config.toml
n_layer = 14
d_model = 256
n_head = 4
n_kv_head = 4
head_dim = 64
d_mlp = 1536
vocab_size = 8192
activation = "relu"
norm = "layernorm"
norm_place = "pre"
norm_eps = 1e-05
positions = "learned"
qk_norm = false
attn_scale = 0.125
bias = "qkv"
tie_embeddings = true
parallel_block = false
init = "uniform"
init_std_qkv = 0.0299
init_std_o = 0.0
init_std_up = 0.0299
init_std_down = 0.0
optimizer = "soap_variant"
lr = 0.00511
beta1 = 0.95
beta2 = 0.98
weight_decay = 0.13
lr_head = 0.00799
grad_clip = 0.5
warmup_steps = 200
schedule = "wsd"
decay_fraction = 0.759
decay_shape = "linear"
final_lr_fraction = 0.0
batch_tokens = 131072
seq_len = 1024
doc_mask = false
z_loss = 1e-05
train_tokens = 273900000
steps = 2090
dataset = "wikipedia_en"
Each number is 500 + 50 x the weight over its row's rms, rounded and kept within 0 to 999. Layers, rows and columns count from 0. Numbers have three digits each. The size before them is the row's rms in percent of the matrix's.

# layer 7 attention query, 256x256, rms 0.107, rows 215-255, columns 128-191
095:419481461512529518493439528494512533618453569504483438547522452499440519428405432524584520576513533509523530424601514469512536491534482527525559511515452550555545488497504480507499506354522504
098:465497590545533457489620440575534559543543496471526456548571549514578416427528598534536471446460543415483510508520524435539524502511512475612545522506525415518480553502461522404449468515577520
101:617473399506508496417423516485482436544458614517483461477543534560364555612349531519480495508534486602484549500533531500490482490569518484506538490564568479521503548491516507567511449503377475
086:407481412483622583455544474531591403449503405544509486446499566436532536430580450508468439574549428455439581514497538522565553428469533560572434486506494467469490467426549454418505503474512462
092:492542571564452490559406464428490577559429506573553529504598494508436526468468506436621566487461494591407479436458538441379542428612552476506453517613462571527537482509502547489592431524526546
103:447523508558493575515443419458550497415518482546466545506444474496517468543501487463452418556578491392566569482551557606541541435403569433573494489471415525489534502517442456480522465393479549
093:521523429457407512444450492473558470408475544454484520504481459534423488629446441453452425569523494529539547471534464524561464539477412566509498517468450548452501466483443412474568539489503558
090:385536426567579555557537412546545465537411490573530533501441541443480464597468540604523559480522484499486550473530513559532508524489530483567502444471448540506431503433498484472479443518509463
108:548491527530471534554486452484571449485496446504491411458456514510534436480544554494558491478507536462507589536494466541578453507404520396551572493441546462451428527458578475555595494455498389
101:471612447416558552526501477577463507552503505557480483506571418533500562488531461600531531442499574484481493445480554525522472494490504484524554436525471474425431491443538535477515511441518550
100:454583558418523517473480404517570505558515487470428420459509543491497569489460449535581545565517493482459492520549515572536496391476545445492472423477586463520505556456497563550452487476578498
109:474369409534503502443451587423561543524412519466515477464555566529514482525480507522515503465480445580470501529462541453410481473530442445500502464453516512513526477545511601554536512566505495
085:462445543590541476474513494543537555538503484522443463485503428527498531430480469524518502567379471425537495474501477548448576506592530467506489454511418488472581495501542548509557486559524520
093:492642473444467489475472463517531477453551501491494528527446511526526531510514470480538467518501566601408472467592555498536495525454454456490361564522517539470573538606485495556550559569455465
100:594476440479479523404493564557405537480506483482446480451549564566435460470491437443405509448475490416475454548524550485460520636492516522457532513463357524502527482607549468463448486470521478
094:496559587487531426518493517507524500463501457590572497447490541477431521529452545460461530483512505376475495524484529447500535465555428475537574569539472516499498477502467481540538512485430547
093:464519542513387528571472438510453519545467546507465512500542496461501524477455502534489528426563531510540484558490528475545483495536529471467493539516528491498527485407489582417574530552517522
093:472601526529421519531463488463559421558544626469472420483441502559496498595378520538504559588501427492478536479486519536470428444518501536546537596607559373496468434384398506484547499509517560
100:525433443495483405484547443596462589561492488519540511508570489517545434501488446486548534476504441621477486530453505445487623514566464421486468536457476552500523465548449476441546492455471567
099:521477384542538442486560546481571376463548520492471441506451582494509552590421532446462466488398496443600476495552544659587499449523531480390591440517571493449441551531485420463528533389571430
081:581484503499440505578436527457515480461530576497476526468507542471611440503597492555507519414501482473486508438499501493511485465509517522435503552456557621566491408514448538396505417596572479
092:514558524461481518520511447437562515498460513473472524466549566523504470513409331503540561530488516552455525635417468552356503554501375514568510520510550556521518471467503549508515485489419481
098:476482444506500506474495492420523545441635492508535539506488568416493516554469516529441512385510491443469503621539505526475551502553483483515500446439462516503531524582515575584491485452553469
088:518479539637436474541441568487459471492514502403510532500518512459540444558462462503569536466465477612437515524447437488436551409485456553432530523533558474471442448473492535455576454535512474
093:560593483524444564421395479490521526487577578431452470471442521501451576494471462396529547492534565477528508491598465446529472575472484539419464447477566515611574526506449485549458505504465524
088:485526479521434497458502511409422514462435559514488557436437511522485544414577488480550454547624474474451514509499370486566522501498600527488478422540456546472553507515491555533457494495496516
097:403486522568633566465616517443584530467501485521504623471452559465533573576479631478514450551472412436473510508444532550444473435446461599495525568503466527542444592557436499495492506490456573
095:539548632572509496551560480444657586544524452553519527512500493448541459567506590481556415611555483444495453456530467485520438403424531450521515482584499534579463604487522453441539427523489573
089:536529550598520576550532485530463568559494522459540571526502480562486488483470505446566429624514512531525493500417499481546575436489469459487514505499495534492491516384384492584451498449584508
099:477510477473547479543505560486447532540522482479523500533460425486571449481547528516428559448477503512560561449627425447558478494508586537494516570537483473508505505488406479440514489492553620
088:525499510458551510476491410490429513544602571546468524511493535438473524513460505466543472539456501493449420467508467430461441563535619457376529584574550463459541479529420500471550518601529485
099:523432493463533466524499550468558489468511587471460409547562488575545437455367503530486495444525419551541473524591551507389534463515541454538518454487475516521520447541497529512354432501468473
089:508446510479458429401432427486548628548488568496469469481502424547546428531536375475443505462486534553529589545486479471454517450469408473503352563567575529520483491513471482384519438459420465
095:497538462504472417411540514488418521483539482459503496514526550500467464501505465479478489486502460532507460533454490498487443474554512504483474454351521567518457519507452485581473508552484526
095:519443531549503450500503487493491439562479439442502488413543522536489502407492462456508519413485432461476467505496509458382516640455463494579521467521544506583476611514579493537436436536473561
103:596434401549498510499495593496551472492510484505497529548479495524497539507506506575441475475483407546547547494550567445491559554444460486514449489486450507599520475545483611435523511481464476
086:430482434582456523465355501554486442567523487490478493458561532542520490407467468533502506550545480453491578444527522480500501591602552584588475584547578502517487484442466477558526448461537507
101:457613523535528446620527494480514600406564489502562453540535536570440542484516500444450515511554477391471401547415494528418438523518451486406459465494519477365530491510548559547511488495407554
102:465560565522455504462541503555568557417515504364495520447520530502458604488519493514520538468432481470496447479448483471615494514590474522505475523501430485428492487519468403427395530476493457
092:467464467480563449503585506615506473466432546406409483437494570452538443496536498462425474521415460484494586471503433481521553474455465488541555478464522463566562461466527511470450517501445501
085:513461518586457489469543388508570529451485434558491596499461438497465491454478468484566446554609446455491433494506452521508406545414544564540560546537464525532540482502393470526495540501546457
# layer 7 attention key, 256x256, rms 0.111, rows 215-255, columns 128-191
087:461465544507495451508517485484509603448504519560461490497408503484457597536494565511524496531558514459442429543454523518629498458445389483479472615532420480448504455516439544517495500507469479
083:492555520544489512469561470399542482438397501587478487486384475496569485518474475461541528500586513509493496467511530516502514618425557396538466519483507547553513508526491504483469523508492557
084:601576587549453499550504571487512574508475575385466482458548533466472574507524535476491490565575440531526580507456488553525480389566490464504485551553396451470347408482427521491489423496421493
080:506470501565493486449488563499545538540548515555404512451375511531519476564433513511466545480529544444519549508527547514559473550420472462485550510544504458554416534442547493441496471480525532
091:565493514520509403466392546501455506517463488522540562602544512464414521488546432467550487562477527493451467457458546541474605476519514503505501513469504521440509488532476461545484485547509587
089:608468522536479413452488475525563456525464445568500498426517515527537467392500528563476478517497582491520498359519387540524509528518514449536555489553479494483511543510480423562561516506514463
083:457481500552489560475445543496542560390473597409470552447480565432472527535581504455476461615577578524487510481546417492514564492553461553480528457557598510446621448486461480521509570462454347
083:525543479596515579445512477540489500528418486483568419536407391510490469509511544575423530446504494398483511497552434597492535465491525492533598506324491533478524515525408477375476521468461442
087:463505543492540420568464509460435530596512477507593576555461493455451439552483469561453428547499529501558528502567507496469446533473537417491536498441500478508531479453558423518616500454506449
090:431437541483424520477477504433584491566487508520463509456493548436442476547514397587503417522490580424531521546474595546523460571564543548522449510537396490487502498554496550508518427477554559
087:458567624394499484452541583430540471505486591442485509438498512498446536529509462549470467523472633488533478491545550494484510430403632561478516479529495421483447458484464518572509431568552503
096:495472576436537512460533491495461437456497442334482442454569571522499522573495466531461499550464474478610444455463561582596455481503508424513516453477489475504444465531524461508500575511497477
079:414473472601530432558470553488501434464448522482500464495493494495523485404526476555514496457426586485501479487638627471523388542463509534524558406535550539491524510446439474470448506514550552
078:447512445439526637500527490548475517468482497571406561453582546469629544474608505452486509652512538531471519530484520443503463464580478549530417494481523463500581532546549554556481425468580466
092:462425522501479402532520467546533460504555378519547437532518468582384516495440460445412436548592511514521520586522479466448541546556462545521346514491477532495478531509495533413516516543481481
091:587533545470536498529503576441448511463519479418419520521506491523521412451410492475538514482445457486470514435500499527397379561498515559524467514534430448542496501469484439615580477536422459
085:624433490504476459554431478487422529513453530524504455510518449502499523535471467484483463437460596439509444554633540545519478476487547536454497565424546493488527481438515550554597484582608509
092:532541591529517502444447426466555566551470637432526413496504462422497566502568527557584458564494527474415487603487463563462503418512501558524542511524599509612415529477536563595499572444498467
091:469414529439494514507497402600482585491567429470524441600611502524505475421546441457488520429380477525521496396521412587401511477525500436490515419514507501462567566545513427468503418476525481
087:545442446558541510451619528555436557546597481537519495524472507509455468552496570488434444423538544465510576521447540543520441502575472535493527527562439495530476515399438488451586542483496537
082:484563598569470554562493528455547403565511468570499478401498590565493451506637411401526529396523439568596448563467489533547512432568479472561559554482486422484451498466476453452570472507490567
091:628470501455508430532452464466485526544437521456435453511573564560530486542488428462518568417496492552492468532453411386514632582556464469508473577480455578516447514508618426472472454454462505
088:541437514520428486501480421473431476487484441614559511422587488558578403628626556439421518452559495542485432543499538503536515484572482518625450492423554519568493488525486464501520419490540391
082:615422488520381470521446456497452508466497422428500436525546428550521501536564532472503441467491510494503475485479575403458516488501491417586579499536509449521487484551557517425557489485452537
094:461581594537470517471545447463515521567519470558498467488432508475453553410432565567448532508515475580522535529465476507529535474556461564501501460432478481573519472527476364465495424417441469
079:577498478544571530470461564522444485495494486511519553491494447556436469553494496412361507545553519491511535428490476471518489495552504513468471438499496544469473430497540492433527586451514512
090:503508623459535367476508570611488527478576538458469525494487458547507498534489576476425455556484512483399525530561560502418482481467455549510519558540589399568395555503442528578548519491583493
090:515456498478539608548479585573483518443549588496502528526422433492486542526496576503442554498532426468493452491465432438500456528506492463510574435578588377506469471507499444505593480442539548
078:478614412410499498546486481540546482543576592556522506570477433497481453531528452497513454476559569506586510497405561567468451460588444555575548474437451512546578548520397593614506495467474484
084:474416510513512430389461447472454478432513445464513472448472543472528470428513426591549546409551476479577498503570503494372510457505544484486556533505478503534546578568448571487446472545553536
088:435578487478461532554476507509525492516557443537505577465467474481479552526464491445518450577562496437429539577487502537520466470442509526501545506546534414508534482543466441508564458501537521
090:507579565482527423549509470524525531494497500549448437494506601593538511505545512552502537526569582541565475603459433539552454510536515466576463466480432471548442593525463530560413513476497519
081:496502415509419457406492461447505520493469458497588462494574456491490420507531410436488505492452516572481621527570465444451494521457430475554408515544438446518547498546566418523626458431516497
087:529582484479474430495490558479365555436491500547553477445524565537506534505424491431467541485470522476552478498501452510438528626451484469575477504463589431450449580517582510605534495530524542
085:443526524506432472596406589429472532478532494474460554446547472565556500509482529494549447509504394499517498461502470438578518533465507511491560537496537541568534479478544531499448459630518531
091:527488493469352430486495527517528500447513535486517574543505565491446520481560507440595526576454442528529531458455537444518492531445529391506555515483409562544526579407494457506478606397524485
081:482447521494450481421519589474472525498476526491424558510562541577514535455516513482581516444505459537544435507410531452566557531577472494485505482503492504518583417498437423481501515571488450
091:495574504469449434543457494433477367431495453457538520548556560573489464450505494556504467490485514484511541464501477462452397507553470454475493504560573509563422473503596518479537449494342508
095:445597440480448572532550476491530463556497525422483521466460481539448547501440377527417546451516476471528466500497517410499524501621495566502469539522450454436528432444491461429552532504547535
086:594448493566541426551585510488564503568465546465468522477503489545492435466520442466502574553546379485490530528515466546551465651463461443527498399558506564505515483442558466559482507527513477
076:502563583598549610566477508439439550548512493535551527502536481529512478517431529497584491559471519496554603516556495470384500439560568532598443552465562607480494560419458387531589497536559477
# layer 7 attention value, 256x256, rms 0.0982, rows 192-200, columns 128-191
091:423556503497428427483441530518469512470548546517504387550524501423553483454439467464436484516536497530438430604452476502497556562551472481480496431553495508498488630526490466467540493567517504
101:465579512429504471484544475463414460527557426534489566542520534468440476435544388514508513575422495548496460533509389526542607480483532588507399532512595523560496508529486458566470573509522461
093:581546544418552498540519426561543598519495411529507496526542536462464536487387498581447444507482468468546521506469570572521484543542444535418518521494480563533486500571467543477501526492494498
089:584494569517540425510479502569461472523513400478421437615520519471539427393493447489543500564486482391542396462537479499495514465528571495410505530529479492632538457512433446537475588480439559
095:461467509442443503470535529471407504407512577504602531543394512391483519492596507493543457491573545481484460407527432501520508564423477486514503427524430470519457488528561512503513467575531552
100:490308428512503526483423572504457469501501493426504520547563497507490501514423445549410581476530430525518548469488556506528559560582534538486490574484567504466465464443489462474486489430559401
092:475457441563496497495559535450482554570523562449511494418581443484534475498534510460518486449571545472548461495474504529434489414545600492491521413462651517437472433559461479529481541440501415
088:502574568469531482586470508565500477574514551496572486519596539440565535533455452542391572440428505452541483523538530516528605467539454484464435487489446478532449549533511493472419580523467440
087:397581568478542559512450562442436549463412528488424462555488492465475545558555556471469474511483510548433497555483469402517449541422482515572520506484548542445510398474569521525536526510518481
# layer 7 attention output (transposed), 256x256, rms 0.0884, rows 192-200, columns 128-191
097:489446513578588512587492496415461493584523383493512533488501472521513513532549557532509489466475488422563549396506477454453479515447544560474491492438553537573494415479590522542473522524487531
102:516466461553525527470473505501528540540493504499522572485476496460492498598520607500477522544548504482507623489529523461495484574472490552486531508543497501559473516542454453409459565514504530
097:500457433578525472476475516515416414493585454526621475518438492444468513512519517502534533436619552468542474514473449592487471551514511468479473403518563511514550493463443555473542453485516492
095:477554501458492471554387463469485501538397604502566508463506478502559423569518512541493583480447481603506581562520459539569533442480528472546539498545444479445415537483523550539388471512553451
097:469521518461570492543433551454480564510472434545547435381534534575524498509452422503469519438474338537445497578429493531518554403527511524491573553441496529450478497433469464443473437487471437
100:499512567467486407517598437461542521468492512470534469484496463395538521478536519523542488370463527586509488488493447518455487567475479496523476473512508491536511542576502534464566475541557523
093:511502455486500430490493480585549445487483589492480636527482524452544494497463458441532460478444442526474546396501527485465499502484491402529420567478483485527525541500546508501567425552477491
091:530517479496482511526567442509441477476592336470524430575461485521511470499489544496557475491625439513503410488481493522443417509438447519447608497463421558454486437615577522458591426449496579
090:524451456514464502542532518519568435414566560528511484437554471508480552383563581490497530639540504484526515451556589528514498513517512554517504488541467497472425609420502510518427460512508455